{"rope_base": 500000.0, "rope_fraction": 1.0, "attn_scale": 0.0884, "schedule": "cos", "doc_mask": true}
Each number is 500 + 25 x the weight over its row's rms, rounded and kept within 0 to 999. Layers, rows and columns count from 0. Numbers have three digits each. The size before them is the row's rms in percent of the matrix's.

# o: layer 7 attention output (transposed), 384x384, rms 0.153, rows 148-172, columns 128-255
# v: layer 7 attention value, 384x384, rms 0.0837, rows 149-172, columns 128-255
o148 092:497446461534500501456482526479524480456508506465505504491485483514505477502440476542520481522479496488560502500492511508513514495510483501549513491503516482514513490515509502571480504501514503517514483508483452470473462534543465541514531494526475493473514475500517535515471474512499479485559498503489494479493500524529507507524525481492490525516440509532497508500501518502500502500515
v149 100:524476494507496500478463523499519469491515500541477532500499491537519456511547516528454481464518498538486490509505543537486478501449538472485491515511436493478464530525510480504518501514492521535464513502503505515493518457481542472506509476512489499530511511494513502525498507486485486508457479519485486465501511464544500502511544462527475498537504551515488471535540492505479491504490
o149 097:479551501507473467512471449536508481472518503491524488515497518513508531501458484435489498507503514467501516494446502490510504507525525538455468498458524556532519498468482518499450498544524493516519527502505522524536471511520455505477503519526483502470486483529525497501497527485543502491497542506474476494473512567495475518485510525484457447444483477508524475515462543502512472458456
v150 100:505491472550429514520503551497516510515538510501500528499458518491517476432522537527468467453491511505507461479519468464486550498529499490487505492519434520541502454512493484509492516485474505506508477438511514523478523522509475511477511467487527507477476491520504521467501518500535472477480486540526514479490494506489502539471487455495498497478490541511504508478505489482474461507532
o150 093:489527489512510485516523500466522530462491483477477459481502502511503533503497477508469514542466507476531515531435515497509438525472525540497486499473527495473458520490546467499494504504493474465504539499423524526529525486535544533526509479465505522509541525518521507507549481515470536531473474518515479520529544472515493537491479473494471483519495465510500503475505471481499524540448
v151 105:482478528486502511533481425515460536507534496532455562486498502459454503536507476522499511502514498512527542494454531496546471463509526501466490477468474499477493495508546493471482539537484470477497547543488487533490468528490482523502487479495502460512505490497482481512491533496527536497453466501493497507534526527479531512480562510490465508470505524526480491496524568461457513511481
o151 096:468479425495511504504526494518506460497501521466516463524536542505520517509492532504551517490479525526471512487498533465493543548472510499501510524521532491487521498470496501531523519466501514500474461488522493494494521518528499481517542533533504452515469498494521469534464507462465515508513474495476503500483475570504503531503482492512494487500539482519553468527505460500472532527500
v152 104:528520508482521505456472458480505507509508522504498491494529526491521518520515529483500552472515484502490484548517535562489523491507477490489468533513487506505444514535509503460525483481468517512485500488504499554488518492500482538520522496536492496500446526512480502524484552527501488468490510479526507456493519495486481529507540496480514507494454552490494458484519504533514477511460
o152 096:485552500495507517518507512489522486489540464498490491541457518490491515470495514525461496541506507496484558492488503496474458489504482477521446496480501483489519513462500474536502467511495490475490485512470479516516455481482472466523466506468496484484507489439512492516488494469520526529528480506476452501473503530494524454479477502493422480494549457535515470524515510461519469497520
v153 100:499498502487507527520526525467464501484508493461507484501502493552491478506526455487493540505503497497561485475512537469485479501533484526516508465471474550497497525519472505470572516456518509479493480523508505486534538511501507516522493522479524479498460511489505554557517478472480531527491495526533466520472508502471524511491468477480497498485498491485496508510487483487520514494546
o153 093:465473496478485492524479538513498527497507455510467508477511507482486495497433550518531491516516486514481519498520451509484532466483500468487474553495533506514501487496488491490480504556448503479511509492502486478487519511514515533491486495508521489479517485475498462474505458497512512505553479504517525525518503472525512487449499519501496543532507543507504484446491519506479505478570
v154 102:474464503481503493509541494477518485483521493488500472486515512490547471519527479521520485478540458534517470516546477508530542512454493476531502501521540501503483491541475488485543514502507494526488559531496493482482479476542487469515473487462492495467512529480504461513486464512504509515503484497528511463481476481475508547511469494466480497446454540496501493541481539472482505485498
o154 094:489529503500521527502479469530501465515519541462500473509458508500537498480507538450527509491499505469498545474487539555475489474511433518488513512516505519516528506451499477472503495492497486501502451504526495505555507492566497462506514500528466528486512493487490525512509502488490505467477498463484498500477488490522510479504504510563515491506503508541471508506485492540523472495495
v155 103:499476523496539490531494512505439486435526498470503510522486474484496500493485499497527544490519490459474451494481464490499467530493492492526510464472500539520462513468497490520468508540526525507523512457513535508489510495500545475512520532504491523499477502508488543502537519474493473551482498500458476525494510547526497485515498512470506495518502506491507523503545466505488507548471
o155 094:517540504460470534499499565501497536530490521501506512457477538526455526505509518503499517483498488505496495522456497502470503467519488519485491504520476510456498467457490498480484495518463464468452521447529491488494505506449483444537509443508495459509473495527518477526466478534488492460505507467515535509541481531531510504469528526442524460554494496490529510501492537469518497488500
v156 105:545509515517517492516552499541496513489545527481498485506494494513477487473450468529512533505517460488440517496465531516489538505478527526509481471508498503493477517509490524501481481526487554480487532512506514529461481496490535479442514472543545490512472503496518496484536489492496530523494497507541521496530536500462514482502489507576513515474487482499529539543478502514502502476499
o156 100:499501483509480518474491519481520507498511489489459544480516525529484530557495502469492496484488544480486471470534540473550449438570517445528498514508468471493490512462541527512484486574518495502520516495532525488540504488475477495531483482482484545504526463519480484504496492509517538511517493503490441468473497471508483540506539499511494500523459494476480462490501499514521487499527
v157 103:507504468525491496480508509497538516479543533494487540503534507526517484509503542459506490524483510513510475524517520439470497497452501510528520497484520487544510456516540511532514485539526479513479552451510452502477505503512535462492461516502504504543518507487475487509528449480505484518449485555535561486520492514507477530513508496502517528468500518537498487511514474501540530480500
o157 097:504509492456519491484511482477497482496494479538526427500491511527486533514510468519585513521449510490502496540483486548499483513504490493461503497514473483484462510450494502492485503479498505489527492482510550492459527536473492504484504477497465498498502506506516498482484524467504487528535487479492504549474510511501496513464490486494520497477519500496499480526498494502479532529464
v158 106:490525504493510510501510485486510475480508485547511509507478499505462530480523500523519495520473492459505472508543526473506535478510520518516509481486464483486498487508469488508468458523520518468511516476492528505474482512525541461488509527507500523493481528506505524492498498530507527482512521470519522521501500561563479458478499512521484539545506552505493553477523470515511475485507
o158 099:536442480501521493504497480502490526491496479470498494502452477447511485524513522468474502482498500520528462561466506492490450497499530498507483530482516521502484507545483514510493423522506514510463494513512496496539465470521461554529496512472527542515533486483503513484495506502482521534508496469467492459505491515474466521499502482464472429478479480525458485491539520533518477452520
v159 100:530553486524479487503512548511477464548500462501509492504483476484473512463511550490507538522509489460508451485532500521489504458491515485487504440493512481518512564473539505526528491476476486515473499514491499482486534513495528505523486472465535513542530513507490452459500469518540514478500518482523487545484487470526492521501548557528486500524496531439484534507496522510461501528471
o159 094:487465510458475501459525473497519531480495502523519552528503561540503495501483519557490464515504485521530492526481536494499490534502497526484521465511502469449500460517482506524473506491511499449554530536491507531490470510510487469529514522516453483513530516496472527499490483479519499513491500515522496528544530477545470468476519498505509497486487499505478469470523476471530499473494
v160 104:480482525509454521526492488486507534481512535511493490524509512481490503520511489495452498476488531523531501481518518523514470512507443454555460534476461513498487509512523514500467489482533495510518515512517474475528514509476486477462537491503491465489458516546504492496489517527512488512511522511493485511501490481479448490532555468492510485497510500530522506536520541484510486500457
o160 099:502524476507537531479499490496502498481444487488497502509464514479474513505545495472527501526482503461489536483539459449529489506487554570480468499468486482489478464459480486531574514548461500467479487489506440499476475514501521464509489532501505510478533448447531532518523553487503513554480526494471466520488478499518528520537490512503475477465559525478542523542502487479474509528513
v161 102:465533465446463463522494444528524501552476482468498520498535469511487513488463486588499504499511541518504500491478523503498532491528506554447519527485464530492505477467480540470508499508482487507522499466527498489479477482516544498455461526507465542516498517489494534544504499553492530488484493483553544499497470477536519495533480524488483469507470542490520491565514463454508510490513
o161 094:484471516517514535484541511474467505455482549517469523496508569463528528494517511507545502501468514487510529503481481501477476450526513526493514535496476481511486493508495490494506518484502498473542481499487469492515508562509507452528519497465482536510463511505452528500489454514499530527517514507452490496474483502506497541474474462538530529501556475478501468499496553501507470519513
v162 100:489542500508494497483473531488454490505504511461470503481437471501510542476492527475541471496512475503485500473527490476517534511524497492524464505523519431502507496507485487538509473520530506467533542473514569494471485476531545491516489495482473532481511531516499513480453549437511541530525471479520491498466469523526469490495519471531498476512500495505462535505501510531486505494484
o162 093:534465523512509516501483506462519487506478504487510479546512488502467519493502506496498530544484524499481495542479494535477456554500509494508472478467480503503465496509486508542482461528497515536475495491484498521547485502472524475537495482537502558494481472495476517506523455524564523502476521511505517504530475463539440492508488492495497521489510460510504500523455479449551493519497
v163 103:461471496455467489493499486504522463494457506473519509518528487501532489536513540441520532524505493486527476499492484478483504502519438467465484473495510502522473510465541542539508485493486491511461497537501516463523516500501498480479468493486509462496507502488568489469511521484539450516514477518522483487530469468554537512471540558484492458544499501510471540502532466520459504504443
o163 099:554514511481536493482474509542534508504488541538523525484444500533486482478452490515494507513528490502512468502471514471505538543522522534509515494504482498490538488562489485478483491485524457465513520515464495522491480507478510504501493475525504485506523565529487523520500499435488485464478553471505486533516494541469501508524481464475547523525485521513507468500464505501513472511476
v164 104:494512481522463470493523505524577517422470486490516492502555516516474468487510506473521481490522516528521495493441506501494503528511509486461492552488485508523486457549488516584476488505535497501524538475502513495524543543559496508507495505534482510450481512478487519517526533509510481510488499496537495479485476506506542504536500500495455501547489516461513521474504514475511498466533
o164 097:514451504515478508516486473484505490462500526478534509509461461485510501520431509535485516535508526471505516505499454504491531512489499536486512476520442518500498483496491498494517476494487481510464474474483489466488494497466470507539527461518529505527494472508507492445476493499501516472483463458468476525534531506485499513477477519524579500477516517495497435505457537490493488522468
v165 102:517547466483514511482532493514514500502549524519517528476470497519496508457461479488452533446538494502478480557499494479519529542480511493481498449463545499536505503498502476482505477577498526482508537502517484483454495515518516486489553501512514486499427492464480495509512493508452546501524520488476502534484502515510479471504497528524506510466503467541573519516483502458521517491528
o165 098:483474520480502518469488529520479508475484459476470511485536500495520485514468500495520471514503503513445522471492545520493522480507496481525513509512496518519485478487533546530473499484474461478512503469488518520536538517468540488513456489542558503480488470512523509496497481521519503482455496493510496489493537533497512556517515493485494502511523479450488467487468478511504480464511
v166 108:486493488490484450514498485502479460533483504481469499561501501520526516535528522516460529529496523478492498483537480524509498496504482506537537505507529488464489513515479518502446495513501503527490489487487481530485458505502482463470508500512531508538520480523523480527502431531522489490456496459517480512553531502522473471490498480488502489473540486552450532523529525501463454477543
o166 100:517494488463527502491513490499532490525542491482513492544531508487537469510529505506497461507491472517502538493464473492502491514523506476483458497483506481532498503552501492444555450536491496477513495488505478490493507457523493518516510488448501471499455541491467509486560568485454488555521514566512486477521490490481484462503519477503468504507460510501501541501527472487502525473494
v167 101:443484484493504456505513479484475493522443497534499482489490500495484524528533511463461482445464500531511505501454507523514528489493570495512450495534495516459493534450490508494456474517536513490506503510472522503546480535509539504522505465485517493495532463470529498501457469534537526498526499489516484538490499480474425495522541528456514495507472487496476501479521510521525449490491
o167 099:529506511493490509480537494527498515506536512511531533454490504519516485531499496508505517572525502495520497534499500503482520501483514547486502492532489506526508473558495559550516460468486483480485514457478471496524512495521515537515485510505513509499500503529447483497473515481508469535517515518473510439495469505485524538494495519554478494463513516522521535541481484458472513517535
v168 097:492495502485516527526503482526448528481493494498474503497536514497502471518502512505494516486495498503507528489513506522512496528496494473497505524511484530520504502505473506542516536520509485516523519500498451499506532499507502532544510494492533450528496479495503496480483451498450511516523484468464502536491520503478526491463491578544492518468518507460428512501513461487520495486531
o168 089:485507505494450513500510472556524497473496487506480517492498518487527510519459534544502510487517514519498500424482479492496519456478504526526478452480498496543514508530486485502476474450469488488480479461492507509492518539488528496496499493523546464500504494487496432471491516489537537521484506502536495461522518507481510522522556419499494500478490493554518491506476524547491466525503
v169 104:494464519553517478490531536483493547499484485464501479486515486449577492449480488513487513448502479470528507529487509518508500515502511461496478517548533506509533488491484506493508506488487496492472459495481536519475521481503520517467494523474521473505490505488547515477447499549556491499480482504461461467498493473457491524510481498479514507512467501484474521515493489521486521566505
o169 098:514511446520504528506543479483517489492489471488503506497461538543486530511505468512470515481546497511479520493515444522496494501489567540508503511504474534516505515460531491501509549477488526446527483537502497537527513502536511511512521524502504506516522527478455484489525492514498523549438511521523505504502564500511522500505503509511469473490526495485473507499500505512540491479511
v170 100:491476525482528499482507506509494496481506526511531522526494522498462483494499506472497509500501488457482493479476482466481493548502519491512519529553480548518513500536518473444484524552478525547484462459518491497509513511504483504510509464492474520461511490530528489512499537481536505482466517522509475499528510522535486478493488505497510556481480502458503512507524494526506535504516
o170 095:524494504534534506494495503518457475514501463529499512468520476522491516467525510499509515503465492478514532507470524552522515472499543457517509490478490545463511501491453529453513474501511508501484522490550493540465513459487521503506449523530516497509527528510505554458507496503509460494493469520524534496461502481516482510475520505514532470491482517532485513441544504496512492529493
v171 097:450478495531443571475469476475499505538518483502481505457508449520491480489490569496509534482493506548482484495535486538483487530562475534504521479471468541532496508538491496535495527489514442526520498554512533505503503536486500463522483486486482513484478515478482538485522459501486438521470504489458543520494510517526509503487503525496472499514531506497483517488495506459509497513513
o171 092:487518462453512496488487518527505531457500510487518528471478485502459499515495495552464471549501524504505485517526513491521490523438467484497501460503536497514513462465501500474512503485510528506485501506514484487440505513486520520506472519519511496534498474484505477490467460467499511479474512495476495516531543550478495510514508471493511520446491506510530489506522497532493517540520
v172 100:504494492500510472460507472522505482476551476464517531570453502527473479488477531467501504513494527531512493518526473503499502516491498484523449522510444549537486477488495513499478470492490448495461487469506490493520502527495504506555516487506501488481494456484511509556524455498515441546454486529520491502498448473471471485456541510485582527499501485501460482482486485453489491459475
o172 092:446481494505514483513505535441534495525500465536510529489493492519500537506497481517501511534482509496485527502498477507477524449458513537477540493463502469460494530519503518486501511522487505491495499447478516496495537499473521493495497477535475503530542501490528508472491516513500501490472493466482520497509504492498511536535473498531452472492481524504497463533542563474483504542480